python train.py --num_key_value_heads=8 --vocab_size=4096 --norm_place="pre" --init="normal" --beta1=0.95
Each number is 500 + 50 x the weight over the matrix's rms, rounded and kept within 0 to 999. Layers, rows and columns count from 0. Numbers have three digits each.

# layer 5 MLP up, 704x256, rms 0.139, rows 71-142, columns 192-255
494508526515494435519523465445446497536393466530504483473508492361511469448553495508568481494499407507566533424557502479459475533530524550517512536491481414578485495524558502467561533505453612
456648514571500527468489500596465424466513447541522500535479362454449405579577585384488386432464480478501617519535577588443453511475466492505464473466508522522539382475437489425549538553491517
563594423522449445483540537535610487433485507468521416599495498492507468406447534490532488455545541446490472556499551534493587508337567601522447434541518475533477462562555481487482438505561461
464477524559525458533482487519500515527486454410411489510514477445503467455456582461436533566466441346530481486445517366500461411476430548450559555548369485447464553484504600591399578538558525
493503580479510492466490568571567374466495483491451571487530522471516465460515454435460486466503525427477548603495584562516434482531409587487526508606551477497501453525493534485488456540582478
381416453541405543497475481498551447574559555493546540566484511551502542448496501593424444580516470468553553593537509496490568518519575449492563413441540484541430470456463469474507562608520448
592487348456501525500496449447536409425548483450477384572484501543545567489540518548531542549490451490445492429444532467414499496574491430468398561510536532545570496522510450539516394538526469
553532482486467595491486497557462496327474484418525538485485573419521465498480439545477562487453533439474474530462502501510459424508577537416506564530506462479446509492560625471516480569468471
426576481561503474541471538598512492465468497560532460451554466486476514513512532426547495594361444475483426559567516470533484469440467414568493503466435499462388606465633560531481486457533527
519561529457427536595511395478484539395397483526528537409552435425556515456507461601478546512502533550521528546440519459583466438457456549503580483422426377528503548539396604520594476442496584
465496565486389448547525502584529400481455636470510597548501491511504432480360491495596587461557526468510545393561504541444492544572555425529486448490495496424473647536407556525495542474484540
512561549415470524544530501459518571519584524525526408456502562569488496506555539537417538575483463542576531507433536621572487565517490527530496466440388560495567520448524530522511500457554541
435600516471595490640482543571513508525545497520464444534487523589549493417492460570508495417545498498453596507436447464490478469383474500456435462466490503587500515482483487611496523501474433
600399416451406520510545471470505539526481460516418470481519494519379554502487512482485503576536519582517542598445506514483558470516466551494424528488476515526433502506573525531512456549505499
439485475551536535553568531636555497517494657496580548466547465494436529445456549569464402509507433459492537459563420467484510433498543408488544488535559459625525514432529422476526506498534541
475470478428497449501551488561492429545521432540532506456567539496515498445474477573548405520436470480558510408503480436500467484439463511516453409524500491466549482494523439493589465562528572
500526504519611474406510561507414472469681543526573547532420503508431452514502472448496377454476442496480526466446490434537509560472463479524544483564550493565555616551494515416504603484576560
485537552517471501506521511492503593550495584445514445535405502488487468553495513541513507538543386462512564500551497450425478428441545527424451411507474544476389458506456566562457458404566555
508488458466563522520532523452491548548504491562514624506516446525529549502474497560354497557495533526505551483466581556456562413453454527614495506481582439476432437489473505553439538464509451
546548500492579504539479560524472586573484478501541557489590473473511493464511479518466482479528557476460500592497503530445407423451554479503500423490581533604491427533502529420461572566395621
498523432428486552540491437576492526456453437489448445606536478496493493501505585458527484562583536494474510609481455540560431614521506557553461537513564556490525412403534491545605470586447425
446518455535451526580594443512468526428547550516406514465488511506532477492559481550542517442479524409432540593487517453472512571528434464476453518489525503474473472521413463466490474463461540
429404539508543503511508464540552503518503565438522483532477447461546563550495493475487508497489545511535575573440473461408455403476428537444383507390499608428546478575443515553445490536529492
443549549489501476532486587452489573502513522579501461398495441551423478505444518530478478481542521602389497510530562537493530508490491387425442508531485484453463471412481577463483477440495540
545516548477516496477512500591545573466522557558561525490501431566500600471539456603478420469458477608420460453496532521462468518511488551481475477457492481522516525447471473511499511548521574
545484481460440627481442520440601529450462513499416415516545510400535434482498563574560519531561542516432516451537533464537489542548474526399539467527517393609502496548486497478563439536486536
514513484463510491564511439489450521462506498429514560460438550507478404509547427519432529574539473633468582588517436473551442517479550483460523436549484525510394462565436408484598502457468520
487499438466513511537475545451519495474355570507503495499430472547463508490551466450507482553578519467483516550481531418511578403575441531551485495545440492534419537592499483544394592387468544
514548523535497425478472493543494572496462521554492549482431416539536551559476447550454546494532497566580519523506475511478461570473480468480500442539563545509435589560519436463426494486548473
468498476453525594391405495608499513433560467513411416482499490538475514541480513531467460482498502471461523496588460541504435469483477557494487483486478422487461431522403535501470607668506507
356503462560557445543570476515425488519588555587551565506489491481482493505482570484463550416511482447570468453481612559533526520540470583463413528455420471433531559472631467513463533535591475
560535492525481533440481550377508529447512611434476407465497496535484507512481532519514539470508594463501442479462522426501516491495452593518473453525524438484495398459466511519492458386519455
562520544474504517507533416633635479474485484590521448570408456445488468476480518481530475573464526582423461504459468400470483519564552393569431455500544501470356589496512482455469516475537440
458459552445483465603450540511522428410557480418521503523499473502502362502533366449444560562516603526559482527436473557453494465536508397370475436465440491466441584458485537398479496410363574
432479533516545519496499507470478492522508489480522583446522438454521595545466537526533591468497398445567598549472475525508425487485502491588449422416568523524536506468514548475529546542444505
513513543513452558434529489471483462514488439526498509483555399506517531472521493460550515584563492491570480555493571506502471511512578471546468519435577462554522565501613530546533472420480440
581487515515525567508464555431468469500509465536478585511396474446557512447590494449503607526520455639481505557527488592521549476521520498457454562532477501463453444569448494520424486498461471
541551482536530487574566505564485450524519553403549540470416486535549501591570524542522442440560571546544490470568470455561445459441470494533458561578497523485502563492499516489460510500581456
559447559510502558503506430451591530564433411427478504579365564526456487448493448551571489566446541521491516383503488485424504526517427549549500483514413552457514516419479535565513523448479552
441585565527498465425565562537387481534502550456487516478457544505513654421588478488535444507434527477614423364458530519336494416472484516388429523538509501479562505545462591466500605502533509
447486521510520512490419539456455523482575583562609507581494522526414538520433511564485456512505454551492442565522543481501541493449556400547545461524478474496587478515461595533470582397452506
580473447550443537496631440413477415526561498496440495545483527511447482519527439425576476485411522455487474475553442449472423502498517494494508502546520496478509435545624432491476550464579535
518527537509368518538413530533502500518451579507485523534449505443475416489423460594418456468498539533473544599495554593579526564511591503514536442429535454497409497490489580532434428504470392
487499425466424444472518507458411531437438633476476490451455474552500490447423434449563493448549474501479505434435605402476431510575454429542486555521514477483477473563462533518558474497468390
567482513519541513517523589423492502454491464442493490459449503483534495495468490509505486388380547447438472438352464429534442519497518508490529584471528506485509447469486505518490488593578559
475539568530530478476527565528498459498504509603378599494542498535470428496476478539578532445490435485505440436395497513448561454574503624457436407558510552532526515497579495481470541451504538
480456495479501484549457535587527513489547469517427490464531478492461463364438451553466427494519509542467527476526469493541490525455480434528450500618497529382497441565501511443476504523447495
508518565491480416418543519520504478607446586492578467528493477426516553464522538484498501544541445555588482467517459451458455466511463469475510474534463499530566457485463437582443466537495423
428434517573560493489459514506454500454469544574528434495517529510524493557478586461480521539466466512524508514495446484391454553461454557431480600509489487534581538429507475558556526497404401
465431521531476505537500480550472478503566636471564434449490469508496514386412602494539520504528551524462462515476494445503474417470440530472604551575464500488544467535451427504436401471506525
471432505483474464534569570587503550442540528389553517527536527543476452501418615434519520453512580500555462439508499359456536447474496479475486540452520440470520615519492418508538516443536508
561497481598552434449516445482423483431478507450428469465491507509578436392508464577473488521513430523482456556492558549506552406492485529575398513506589569436538583517479480472504455518553555
424483570482486550532513528538419492520525495512508522466464499535555568508476454503526501518496415552574551583511482455536561478458551557469510520480525485491485522413467483531486432538501527
524444627518473447483464545512595540549482486431459520402514509591506465502506451492653451521478532463576562416497410449463460450435421484502463531494414489508400449521590522525528521540486475
544494492548629479588543473448497483499460433427457559540426495563510526566528475581470577500492430463533421443514530571531511530523458578431401528402481518559419510585500526484553542452458528
533513486501443484485520573457466540516537498422486425533423475564530366466599465511406486536436476466511527535538598561555573540387561461404435500463509561610519502462494603508504428652502542
497461494461509471451557421512428568518450491456462501598524519452524521549406498485525476490546471477546490591416493556500479478447594521532426516426628534460450411547542504485481493467459498
503534433533556495605512531446525454467415524477579644484485521522457507542449444518555437486610477479453504486505545453557483513586527502503507551404480548449529529508448496500451433570478473
444497487460539451465507532531375538506499468518552548425462586479493357525496548571518537397532565485564525527545538381476558416571464499493556516393405488527527475523528408589495504459558508
532580553544539523521478484554438520538587520394451476541520420398529474522450562556490483613433569524555411515539448612500515521579621554358496494511454467458505453462537399482490513499518510
516526446456508551456631540538532472424539484431472537525534538551461461465533548548500539518579530547531523494551437406437528543548559497555456514478553518464370608510523375460481480476512550
500471524596475432538493540446464516553546521465515528561498563419600510427407583452505537500481553504496525428447457532473474593558543524419483565525573503565501469511490412414442501610459449
300505503500593425476442525587525552456520503567546532460503486435487446520466481484457468457497474454537469491566595502444564442441488445473418563570483560495476483478528549573447495500434442
445526499489555488590505451414533489499461501531475482574431480508522452543448551420523481498481571401569419497502505388602599496424503477455555523562361492472483510508580559575408524508600536
503541513557534497597545487511438448527455556448486514556523623451531520512434486514549518467648517574448482457546575564494485524542553503585440519485504474466672512527425555482505528483540547
468477498480551556425577444454591580549490528492547438472516579405428449472508487483489509464517462417540438570622594561504564525517427517523463547485537490486508479454482458437535480555525508
473475554494470526440449411491506499493434514481400517391408528478520444603544398491487429494570553516492506459572513538520543472497411600537471511528492498571472474534452513570508528468451449
502483543495539514486527511499481530489513427450538591436594505523458529560514518485452521498506504495512566524469473521554471515480509549440513425489459500473490525443518538535503515541461547
413491532516510535534427481601522499510502459481494490491500513554532466543470420548526456465437516502533462367474611578531533464490455479486435457508528492478514586538585486551473618494465497
447443503488461471540560496577469474517517467449552577521486396556428556457451498528563551439519502561483542517546518522509504533563442413462482571543622534528474504501510553410576580551521478
533547526544520503480563556603474498451479578532533418530531463548567466514500507484484523553495483469508471539615489536473559508478462511533476542561476483528535519468502555510449534471490516
545543575483453533483469451526485482443496450458457370542464463520498413504495535471511548434527531458465527494512467492471533444532399544537483570541522508587525523418541454463482491489580562
# layer 5 MLP down (transposed), 704x256, rms 0.125, rows 71-141, columns 192-255
476495583516563510511503505490514547466494525488478508488458636435491457516522436454500510550421487464530498435524505477483526493497474513534427497452510512443574463465549392547536474495506483
518524508563520500509480571481526490453394494434531319449464545479466541515487432567526422485527559482397483568454516484536587491553467515534489478438478487553550526517547469472510462481537446
458491530480526540446498503453509497615507564452467454428444525447515546522499498460500460456687534414495497502532533533477479461488489590411497559488504377477486585570548491460482434416482520
462383479446392535477387548521473548475490515473532399491514489589498506495494488544438568533477583450467541465478555584523507469459511454483481441516561465447420480525518531504497411604444454
492482451526545547525453489501535488499430491419503630456562510468468444464565587482527609390518544498548439512524568502482482479566509531393500425563556498435517489507552436516460518514529479
471460414528517509546471467533534415488482611414612484412504484456399415450545452479528450490501542515531555490383367492527523508531423495528532559527373539535452440479478426500569490532553502
476603636519498515573501463563501508569494558519487552473487506516478503460373456501550451523518493486533569545606410494512485469447424536458370565523490518536472475570545512582508423458551484
502576615520440600437496573458418586475574558499480396382502501514517437429381491505540556464484471568494353422544572537459591535524480442543416462500468476432497556549509512568417547521547558
432505571437532408376504541454415558506484468497447535506386503543526365526493527444462516570545434460509347537583545535459417507517463474505489550428553463431460519499519564524483587551494579
449468525454535527488524535532485388542508532555472685470535589393560477525561498468467550577543435504508458523469548449522518499454465515527474581539460531536483568515478598603508461404475447
523549503525542562433452659490455458481529529568445493537505526525422508541468516455562375477527514458435556536531564475441559533513500527563491535498576488515554481504546523495554494531521520
499590525484391426446462513414489527505333482521514430505476510539500509519429527452537511516484526469496493428485550577498545459479424497465541508437510614543538553484527509432507486485567651
503515521498547586536617495556543524526491589458522471470536492502528565483526463518579543505523485464542434487433523522471472444536459522448574378488541420469478500634439551564383492537550351
493553538474469459536486605528503589533466382476551444429501478501446515483613470506451447533444420518494516454435592501511452463428561501550486442451505494504515536419497520528596489504581548
495478480542453570592463504562500439451517499431600466521489502498427446478402552569456496498505519502447554491593334539471488558435402494539522449549440528559504416493429469439482463509537535
544530545468535513465457415499502510436549504465583406480613594514490495516474498564449515497511440507489487451580581536490445457456507566491586506486622426570504449452426425434535446599483625
554455532563569515433472499521449487570532507523481356523435536487412477572516481415403453472399499468451597532541495476504482464492528531582564645434478385542476468505547441440470630455528579
496515479446506460419518504489442549496458530551484563459478549466511495509555440533475553540428542453545504540551498534353404478572552563456502498449581429493442492448506406462558442490528587
481513452496522468498511490528464527529507537537481267423553423498483455451434535533512513554449619566453538488480481528418511393480481496525517486510495468497474451607507497502489449482436519
375516484345471491514472517558536488499513498584514572497434456427416492524587500531558495499464390409449600520464473437481482466462544446403452491437502421583445509491442499389480434475463427
563542578549526618515417458478489392520468593494571441548483553428484526483452509532550442483463419524527557550413559512506497491545482435500536500524533491438473439400467415464493517398544481
426525481602498499484523403414517549497481563414568394434421493465504557586499565518479498438436574564481545567492530601403569472586523527496531522473524470482553514499406501511414521472502579
459493513584539494491496469571441509512467479454551457469566460515475375503549456472500544471476585444536583589475551574498435455447405550419496532411511508464466538567528452486409478482486526
506456537460431479505480570456434547469479493427434659498436475575482436496466523423437550486504552564482481469565578509548492453502486461471552510481494510542435587478462517607488456594564522
526537581520532446532424539467491462553501567500474601516512496556510463504487519541461457625378442473444390561575413505450508523486515448525498509531449518503598554545538466435476561498457518
518579403463533454444440425492484458438600455576523466477578442508505528510509493615561509530526427381491528548541550525437512513475508483514544516426565577499498544499595536570487476469494410
565449484418518503504468440511448497469550390419496515514574557542608521506528495554494477421491564505505556619503541474442592401492482499609489433445480461507514472534444391538402513537533491
444617622537483432552512425531520527525545486491473517530538572515592413448513506492556525446454514590559565548491518504445519435548491525489496499421555485411516469576427511490596431469539465
521472517581551511544469486550508554479534448533492350408493514576491571494474483569476468491463517503522507490489520581446499487454518449412508490518451469532589459443509482554438460550484531
461504398448420489524498463451507515469567574488533605491524574377542425385540504494471508480496530465448547574502533425547462531541501498549513452483510575593528541485499544489529517524405515
406482450562462463416544529433441520462495557503526498563475466519495475530509521539344500494515456521483594387439489497587443440457527503474483549470553490547518528511499512496495571500495455
471485509475481454469367427412490526483532405515463561584473440523422548555439489422493455453502420498538468561535516517459496471434488464477514525456491502524515472555541569534458584546528510
523573491466562534452598443545505531496571508519481596518487411492392472442387501531564474553554475456525530506553473516558471553482481439462537423545546483602554454486548449511485486534416466
452587494500579514454494508428518521454382483498452407417436524455477476501579449501484453495612510495489379486514495514496430509489461437426465528484572498509474498453526564538487573401534493
476596430519490487538395578461582509556490532479556522597483481499466458377440399478482440515501507493542456468506524443497572430551573466496537466467469549449368555537536522458621589532456398
494551618589557487494555505531506450487518429517512521557488517347544427495503438509516492508532479520477461518457355508458504545458447417439575479499538545532569447468440460510501462492478444
422448519420474522608463474478454485492526542548463525532540541447506417472425410479479543567479467596511483447501495554507514534476537479514449487511444608448473533458505577477595437483515472
475567460473476468571523477587471492491529579403575397417409505513516496519527499518485412480410489499457447524589499430550537532461482412517530547533492417514517506447469443524504477512438494
443450562523540545478555475548458510587452424479569428544487490599555469479402456538483540543483546490505502551500535521522489586529581486484503447558403407467564433434462463500436537416451527
428452496455496532519595408535424490403534512534550579465451610503495601501406561552493535437436576462515452458476424426515517454495440516470422460549528509451468548573519555515512498467520500
533440562567371538433472540516486513539447417495503693540473446583483551498449450538469473459516490560440483472505491482516511496414498452536518454425408534467491554514470523494436493496466453
554529518557464505557522455470646485477514595504548564588483484463546499510471483522476548589457514526521490509520510435537478463542479472423510490513459557534535583459570464474426568368533576
519578521447440509546414591455530495524528360445430586554542565593508455501563532406521474491552530485489541519512496473529547516583488603479533591483491511516404500556460441490490560519475440
498539522531413412590567500434482409483506568548434587492480494458492446490479520457490458513487596484483419531531469467464559554547462508458553381510473535419514513442493467506571525482484522
508492473380539456486526458486469510607492514520572521461529473474531573450442453464467477456548474450464431480431441502433515634448426537444396450447465488535438461491518491573392512480463410
438513419494415488549548488486472411477609645510485564443470435561456499516580486520480458421513575581505508537532530389624446598484525500472542477458581522498446475487504537473553459575465513
510468505521418633541520576478496509517496420496533394540502475522592485514539426569500411483499524385514632482497491526498566462480437504467491510491467596472492351533531502529420490522460552
429477585511504513490530507479536452519447445518393427502491474544530512461516520512546532486471439577464454516510455492499437574494511561535565510594540550524493461509550471523446458567513505
478484577455482533498416495478594470526469532552507418451464481511506522503598477536481380560449522567536489476486564467525450564434481484540442474519534505378486449463528495489459435414524465
522514470481516493399411572549537509474511545474500629466507528566482507542500509482531540489408512509524489426530565585566502544447521605482579453440470508510630373420538567476513531558402441
476466511487516619521442577423528475543555502504536304433477520475542554561549627526431506529466475580577424412582503487514556488441492412509485531537524439460449471543518473522541518495433516
436477515526499524582543589564516491565525481572514704461433520421486484578469478505379476525455421570485526494563433609531481637557458457497507444506497520458561457519379516527530534521493525
457451474559434459532439520460541488441520441542436413530483414468499497561583457611502486506492435496476486424442507438468438597559479474514636582588484545441434530535455543521468502532499604
497430486435502522530571531506493612496520495391494590499466534479477529445497527479511510535585502547518508451503471467579576433420472376437406507442464409483517523504478519422580583478496500
547506460469484531455488463550433469491524474440466503555545438511439492409498562465394534459523404412433516510474430508373524501512519444492518474530462381509462543565493452481509600495505623
539553532481531464444454459486509398466489577465477476379394424530534507465510493398496495516462566526498503460479455477524463512538635490442395561507484467542443436440544487551506543521358555
469437470485540442532548395528445483617474562488446591475544351485484543506448476491547526518409504438512407594496403347468464495500548534516441527535487484524464481526578474460485520561534515
503608534495534505528523509442466434474465488546453537543539507499534446598542539467537636502624379554395441477548495476499544422461533455490573556466483506517519507508475455441444415512490470
461570508425514481533551549455449406632524526575503475507488478413454430521398616504486548447577540527533559522608578555507459470483515499468387502457480506562529513607499479514452537536509450
508512508483522559516484512444528477516549544507494506495428553533513479543563562474483514439449423569528496524519563547467517439515519497521473351423485492462484466490489453510599539557453465
525585418380428428520462534509543519495520471563468710482544500500509515550490594446492500483502446464408563479433610560518466496465559467470482464521512497430459473549404592488474538537372538
448492466494513557509467520490519475511563435483566345485484517536588559484426434486424445465468527433536481529598471519459487489438550506436393457498470405498543476468576544479458505533488549
498491450514500515463520525423451433494539454617567485508510449433486487521544474471387513472496471443443522488503459492546464485540520536529445485575587461466485505496636617455473534504372477
518568653410461471468445584557444498541502473403575520558495509428483545537574528430594479452554506556389458514481527534458503511514472504443472517534535417551478588508493553534442548378487555
498480543543477447529502566478589536519465468531533476429520545525494502544509500594467385483559532494533650426521373494428507508538424501448456525500432539559514500482542490571464454544515549
450529437425540463444549497507505506531612457531505541531561547572561471608560484519468480466550498551486464523489510580505427427521527561513513411505478532543446517544498424536453448524481523
516516512485524521413565411499534550484565463443534535508511552493492486515462466464510454476493582519591509479526541391538447551489496437552498449529483491463443453512551457565375632469509516
561499427460539475472460525396514564503508509500468658560476424448478634512406548527579503484497462490496494462450536621482419559488525407428513441488463467529479442497413457472500497610494421
501562461455484543551516551505553559469563371647598508478529544553518550488538527533448473508427420514494535574518515566430506484515494478508533519463529470515605464472499517450485527551421478
519509572613504431463545539498499585463509552424385465573424521516613532412407560520438500478551519495567527505519494494491652579424509476557551573567469510482536493454511615386526527502427501
482516427532525559507624544434488473518517540434502543586499527555529525406397442467495459489575488533490507423550480467455543469443460499535494439520460529477463538513506560450428497575543493
# layer 5 MLP gate, 704x256, rms 0.142, rows 72-142, columns 192-255
490437487444418498514492477478510511571532505551552505535551514591500528494579540328451528487593430507549495495525443536563480554549594575523479574479501556406503494497456558480495471627568443
549488400515429506450464403460441533422595547545534517581481509497513511455395534410538526452471446467520549511484537491334518523490467507512525468501546487507453487447531468479529604539472416
463495607559493375524519419506456500549493490461506496542519483503559463411502320558532506470454491495564574555438479456524508545418590548433468534478464418461543529525417516486584547555478550
531518537470560517547487513481539581542471468508546522464519550441529457553496473525482569506552421491532478404471460434576518518384531512322444537464403519485573490477549465510490437397414473
500472475559433451499492508445480509486462517575498447512494486495515468533478470430480535463462534469425558511393523491458463556560469489543537637480502517518530547470508502479455494471451501
511582495550502538511591483535553484454453540489534439462558541376513436494483526565545474507527531515538571462439484454540479445473505481450533526497658507485514548511428572484487523454508530
520478427429518513566516539438536384558480453511491430471534472470419476570487476414459546550550520534539503509410590476478498476522521572577435469514517457592626531545510472431526482446543477
435542518521532432498520489575567489524422548473557464568545553533517423476526622515582527508586399488491444445535397599525529372450528513521561491511545479485609527558492494435520564504505591
442539549479423618484429467464419472427382539478461519500455383530457497521463530451509546382415548488434542523522472525433447406459460462498619491505452437493471384554535464625496533450492551
484482553542541516483551530534468472582533522488494404570508463581447469531498488500553479567467410468450497582417507478491435423564505579458563509436509473512510465555434572476462423421476498
516436404471535468549501591471553475566474448600530550535610479438433566501504470397551464498438519561518555540591575423493466486498584437505513501538440454576559451538561547396429460566516404
593483439574506503499486408507560519540468518508517466498513498471567517541462450397517448590586501527504452518490445513461533437528474403537511494439497471553564475556526442528477485489509550
446508522477474600494475473537490454547541572555504458553553425521483459530544541497398575543491547573446463453386507517538524529521608524468488534496553458531468480468485472464548484478487624
514361467513454525441520466465480576575408566391445485495533458592533495413450428483585566520462525503446487450521580615485593505505446518493501514490595539545530535533512503517449516528448461
457489504492543384488491529526506550518554497479531494542592434498510488441450478491480407530486474392504454481499452474573520521448405462563437417429463487445547405510464506485579525561549497
444572508442506502492563487496466479563484568456418532460543406517467496540523473475471494424432475506525557498547475508509520549488473551542501529519531494526573435556515512443472476536555494
469522456437495531550601505498520409472569458395483602438518524533504419467484549465540503520387471519471611492528484490456551506459416497389455552424389562423524526560538512577484388404471547
605367535431579490567490565554476584509456507503542678488556454535440574518476513510470566494523518537511513484526493481445521420449433467569581503490592373484493517478475513465496584421567473
530406554507588512510553483501547563463477490474531442489506529511439505496440480493463484465487508525571508534536497447532586602543566548454488474450412470418519504511457586478475578497504501
533511466454442485496492520525562553388583467441473506463465410527444488473551495494513571458550452480445527462460509578532453531473486531532476440541489544496431501443519487560541505553550460
441521604414417450537453589614516500450480537507594584469471456585473499513496477528487433470598476453573481510468475558502498453560556499498470495592457488513492576542510438515553547453484481
473508527523491477500583391534491475500578445468543444464419434452528549544441486471517497463423512464515541468427451543523524507541437632425428485509612512488466452526378529444440442523454501
496437465509525508520496457501496492531482575454465560453518500434520519512549482500603489519421448422632481505418454463506405451485495493568493425470456497520505525523540520484492545554520546
394474353527489501495482461519505490456486555577401550442467552468514396500534526448428560502526504549508535509499526561512485505478508548460495625490511443479528514519526490447589539470537477
530534527468444601436519541542546422404572540488500465531451521514602446545460568533539485489540476428612478505479540486502544507581434572475474540545514518546512550505524391505520484435438521
475428483518520464490462572513589511503528438529529516619413548472515474478493452541458509489539488543495532573564390550561401502538466499444521531478422512492454419481546468509491512482468552
438531492492456544483505544540496568444574550492506501550503523473493462494455476468473471499538469506502539542411497538464434535517485501545524472530481475534507430544390436553549492524522554
542573498555458394498484466561445648415492594474520538568453498523599522489422481531475510544584449454538481489469575518438488523436539486567474535532547521546486513486473505412444454442534526
478530543467418501526570506532500537561412519551484575561480522480469480425495575545481527436475531535533403555461531535487502495566415447495500418518495524451456397526628492471540446411488456
574546435476439555525582516443466644558496562472512480522463508513545488589495515424405527480438614457517453518469523500456510547480460441499451371563580471514537509479532478522508474493570550
498478480479415465526506494496507519543584525557545623496571468557524475560506497501475486467534488488425495493509458498473507470492457420424489488502492531422487444465547566478515477498402634
518562551422413437512584536533559444540511498431577500489506647589560525494527402512497491451531477487497418474533586429515516483454590522530506461409549572538521491500502473484506407404526480
475512578470485517485538484518480455499468501516534514500514572530510573424502408441462557513451529549473439553500502506506438498424467455532520586543381537536490450506530532433499486499446450
526672490508509573563497500522389485554474434534586519529519498530529486400566485490496452492471556480443495438504425543521487544421508473535583423532583438531494532494460528477503471499481467
447569475480508516572499513562452508663583595431531472466456465457546520469555441535421435504503450521477490466487456540493590545496418487464453451460509519424543505484496490388563621496562557
422502389548463380494480500523523476517436511487477418538519541432490458570346442558523471553517467388530510363465546459533511500466489462496496400465512552569608658481473578524585464541537518
521521446468598518527487520570532433485485507511525503459467505435499513469522562540478469484499536506437485504578485470452469471500436378496533566612552555389524449529533491536561483429512487
593583467447467557571463516456465466611476529446515485538413587515532510520440455474543480532547530386554494423543484509494517475546561523507503536559525541543543558500512500562583538535508446
469481401471533535577518519410544545503612474522483526485461499514537611501516495474525446440522541540479402483533579445458508456587537507454548426483573590496437599535456500448492477522539508
501515500414467450564514502506525402468528457521547452539468462563586559503494412495440518413438532526521475459448437560571437485487377492412498493491451461517505489392554532486556530536478419
480472580497547559554455549484465612456568504555511528521438558538496541600474491439473529385425445426546537543491457615489480518584563500493592507437516508492551510489511462500514537487462516
424406412541417534508516508549607581474571525529467516546527435483452531468514425484552544535448478560463422568605427491502517510516469458485506535605445523522539477470494541510490512463497492
557409552543533555432537459591561431502584523453567397543499521502529472518482456445531535490579509538511484474525491559488509456552487558564495443419559513508486514618479537559488460521498512
578498500541432604526505462508406440471515463474590547490549652474594429406586460491517565484361511483480491461520546496603530366515415544520533516534444509560485472544406612538472547545459454
484504594506489561496553472474490472555460435566501443420570525533465531501471436509549549496499498517520479515395435478578467473428481491494569543599481553514533418451438558447577592440447539
490486512425497538656429569439456584581418470493469505501517607570569513429466501509550416548504454479542416486634502470552459403504516473394432442568494460535404473538516545552528501522538530
515513575498490467536484547520442543507541416527508599579532416554443432445558460498493486476593481378472445485499546472467436482476457495540426485550507458515530533489501491467403451500503422
533419545521527502373533454520515445472514465461553519529443505559419510571508458519482581442479574447435531478475553389518472497471458501527490447540432496448507505496536476568507525465471492
455486375506471551596487502514440448476557460502544483454495403526441528493467504496537462513498533594475541514525461561434559463508549525610508426444500481542385515547403492460480506569446502
537467528564405527581473564441585630480489591511554465543518460470499458455538530511515508465507604518637501510503461424458497468496500545502553484563447432424466511554577469468476495506559468
582475533550501530545506491544496503524504462567542512441452548348523474482501497421522508520503573494388474559435457580551455536498428529452407492534526551474443535479458513536511485498374460
490574517495547517577613508530519512506589514477550386513590613526490541474494518505569433478517572461488532523417425476400532506466519549512491418532463585581453558498523526549509536501495544
479502519617361564523445502576447474466475485503597453462500540516575407457530497512590493476489494458441455474498482668521489516484576602472513431484537440551503478456469477498444541464602577
535515540514392521527533424471615482458451554550502501552582461482539454503547500494419487491476511460583460550581516502547519517435571436586394457588468491575498427512524534537556473507532489
486557444470510468435562480564467511504509544556459511580486411584548479576537557520461506491459502514506454515452528520524503625453505437362437475403504445492527425590506486508449532472566496
514532564483490509532408502411478504471523537451476575508466477585396468564527527554537453406524586523547539520622412518525507627340564621638647438467454485462413501496416560464451537499489489
516483450500364456540587560543517434522488488466497461542520487522488475467530449516576512490510490542557470484484460482475381472606510486552540460492524503473452512571487521543521494482527480
567524448469459571498450546550474537548454441545452543473519538407460520540574507571529547482530570567582514554513463515487650560500530494512555490438583526475449486456555529500521467535484554
509529529530550483512596547552446507469551447539549552489564539563500608454444475460390580533455488484485449407557414596442456555556421496470505484491513588566506459502521463454481371570468569
480463501525474411578461500466501523473557560530512495565537522498519488478529559489513502498492533476495535535505633515517611562478438536504580557512543480525522426501521585456453501490496483
499508492502396392595483487430539592468488557440417526496527362536543365537456556543533595527412521570504398535445435488510489501607511509551444441517480460575523442485527497497418457493459459
558479459551497505447530449512513503494473492545542453438433507535467455368473448443486522503391541533471522491490440469482465416437585538540557472625542608404515480506511510531390535520506482
567458367477526562489508455477548614554521501520589428497434539467513508495375487487417480549442440538442553429393452486471558485583511438458546402512582532558432511574452481415564542524490420
543529470548509472530542483544546566560519427426543547534476533565558438498484525501474485517483422598537421488447482456590547555440473483556474446478550444542519580523425460458505512435568507
580478424575490524495552468450542547493450539462471552565497526479534473493469533533555434550431584559528508434526505448589497518508492518475458505569619461451424448502482434547536475511500572
506475489429514589609514487503510547504482529444543536578586493436488561503465493478485591523514486577445503523473504452494476583543486547457496559557439493480529500450465465451436425530493585
449490489507478514445464587468560530532477562552441527518547472495545464544462477540464573517593544545543589443520463627487478582520492477513605539557447513486465484483466502503470465531481463
498540529514483585416565406463544549501511449465464558480428501438551442513505416476444507490497502478487471531506472485482470457514547418539424429540533652566530514525515507421549535522489500
556403506482541489399419567466513528482514517426553572462423439630472530516533545445459522526529497507528476521464464595551506442456491450562575421481448489411474521476400456487542375503489467
515492529484443477499407452483541470480530485502473580535450479524458492512593497437492504473582449479641506490476482579655516464516537519552481449545569542534521487500521433500515476452449497
441489537485500516439512405441465529483529531468502493533387514505547566572467528463490544441388461488493462408489469579530581469504572581583474460458507437443486435552556520611438497519506569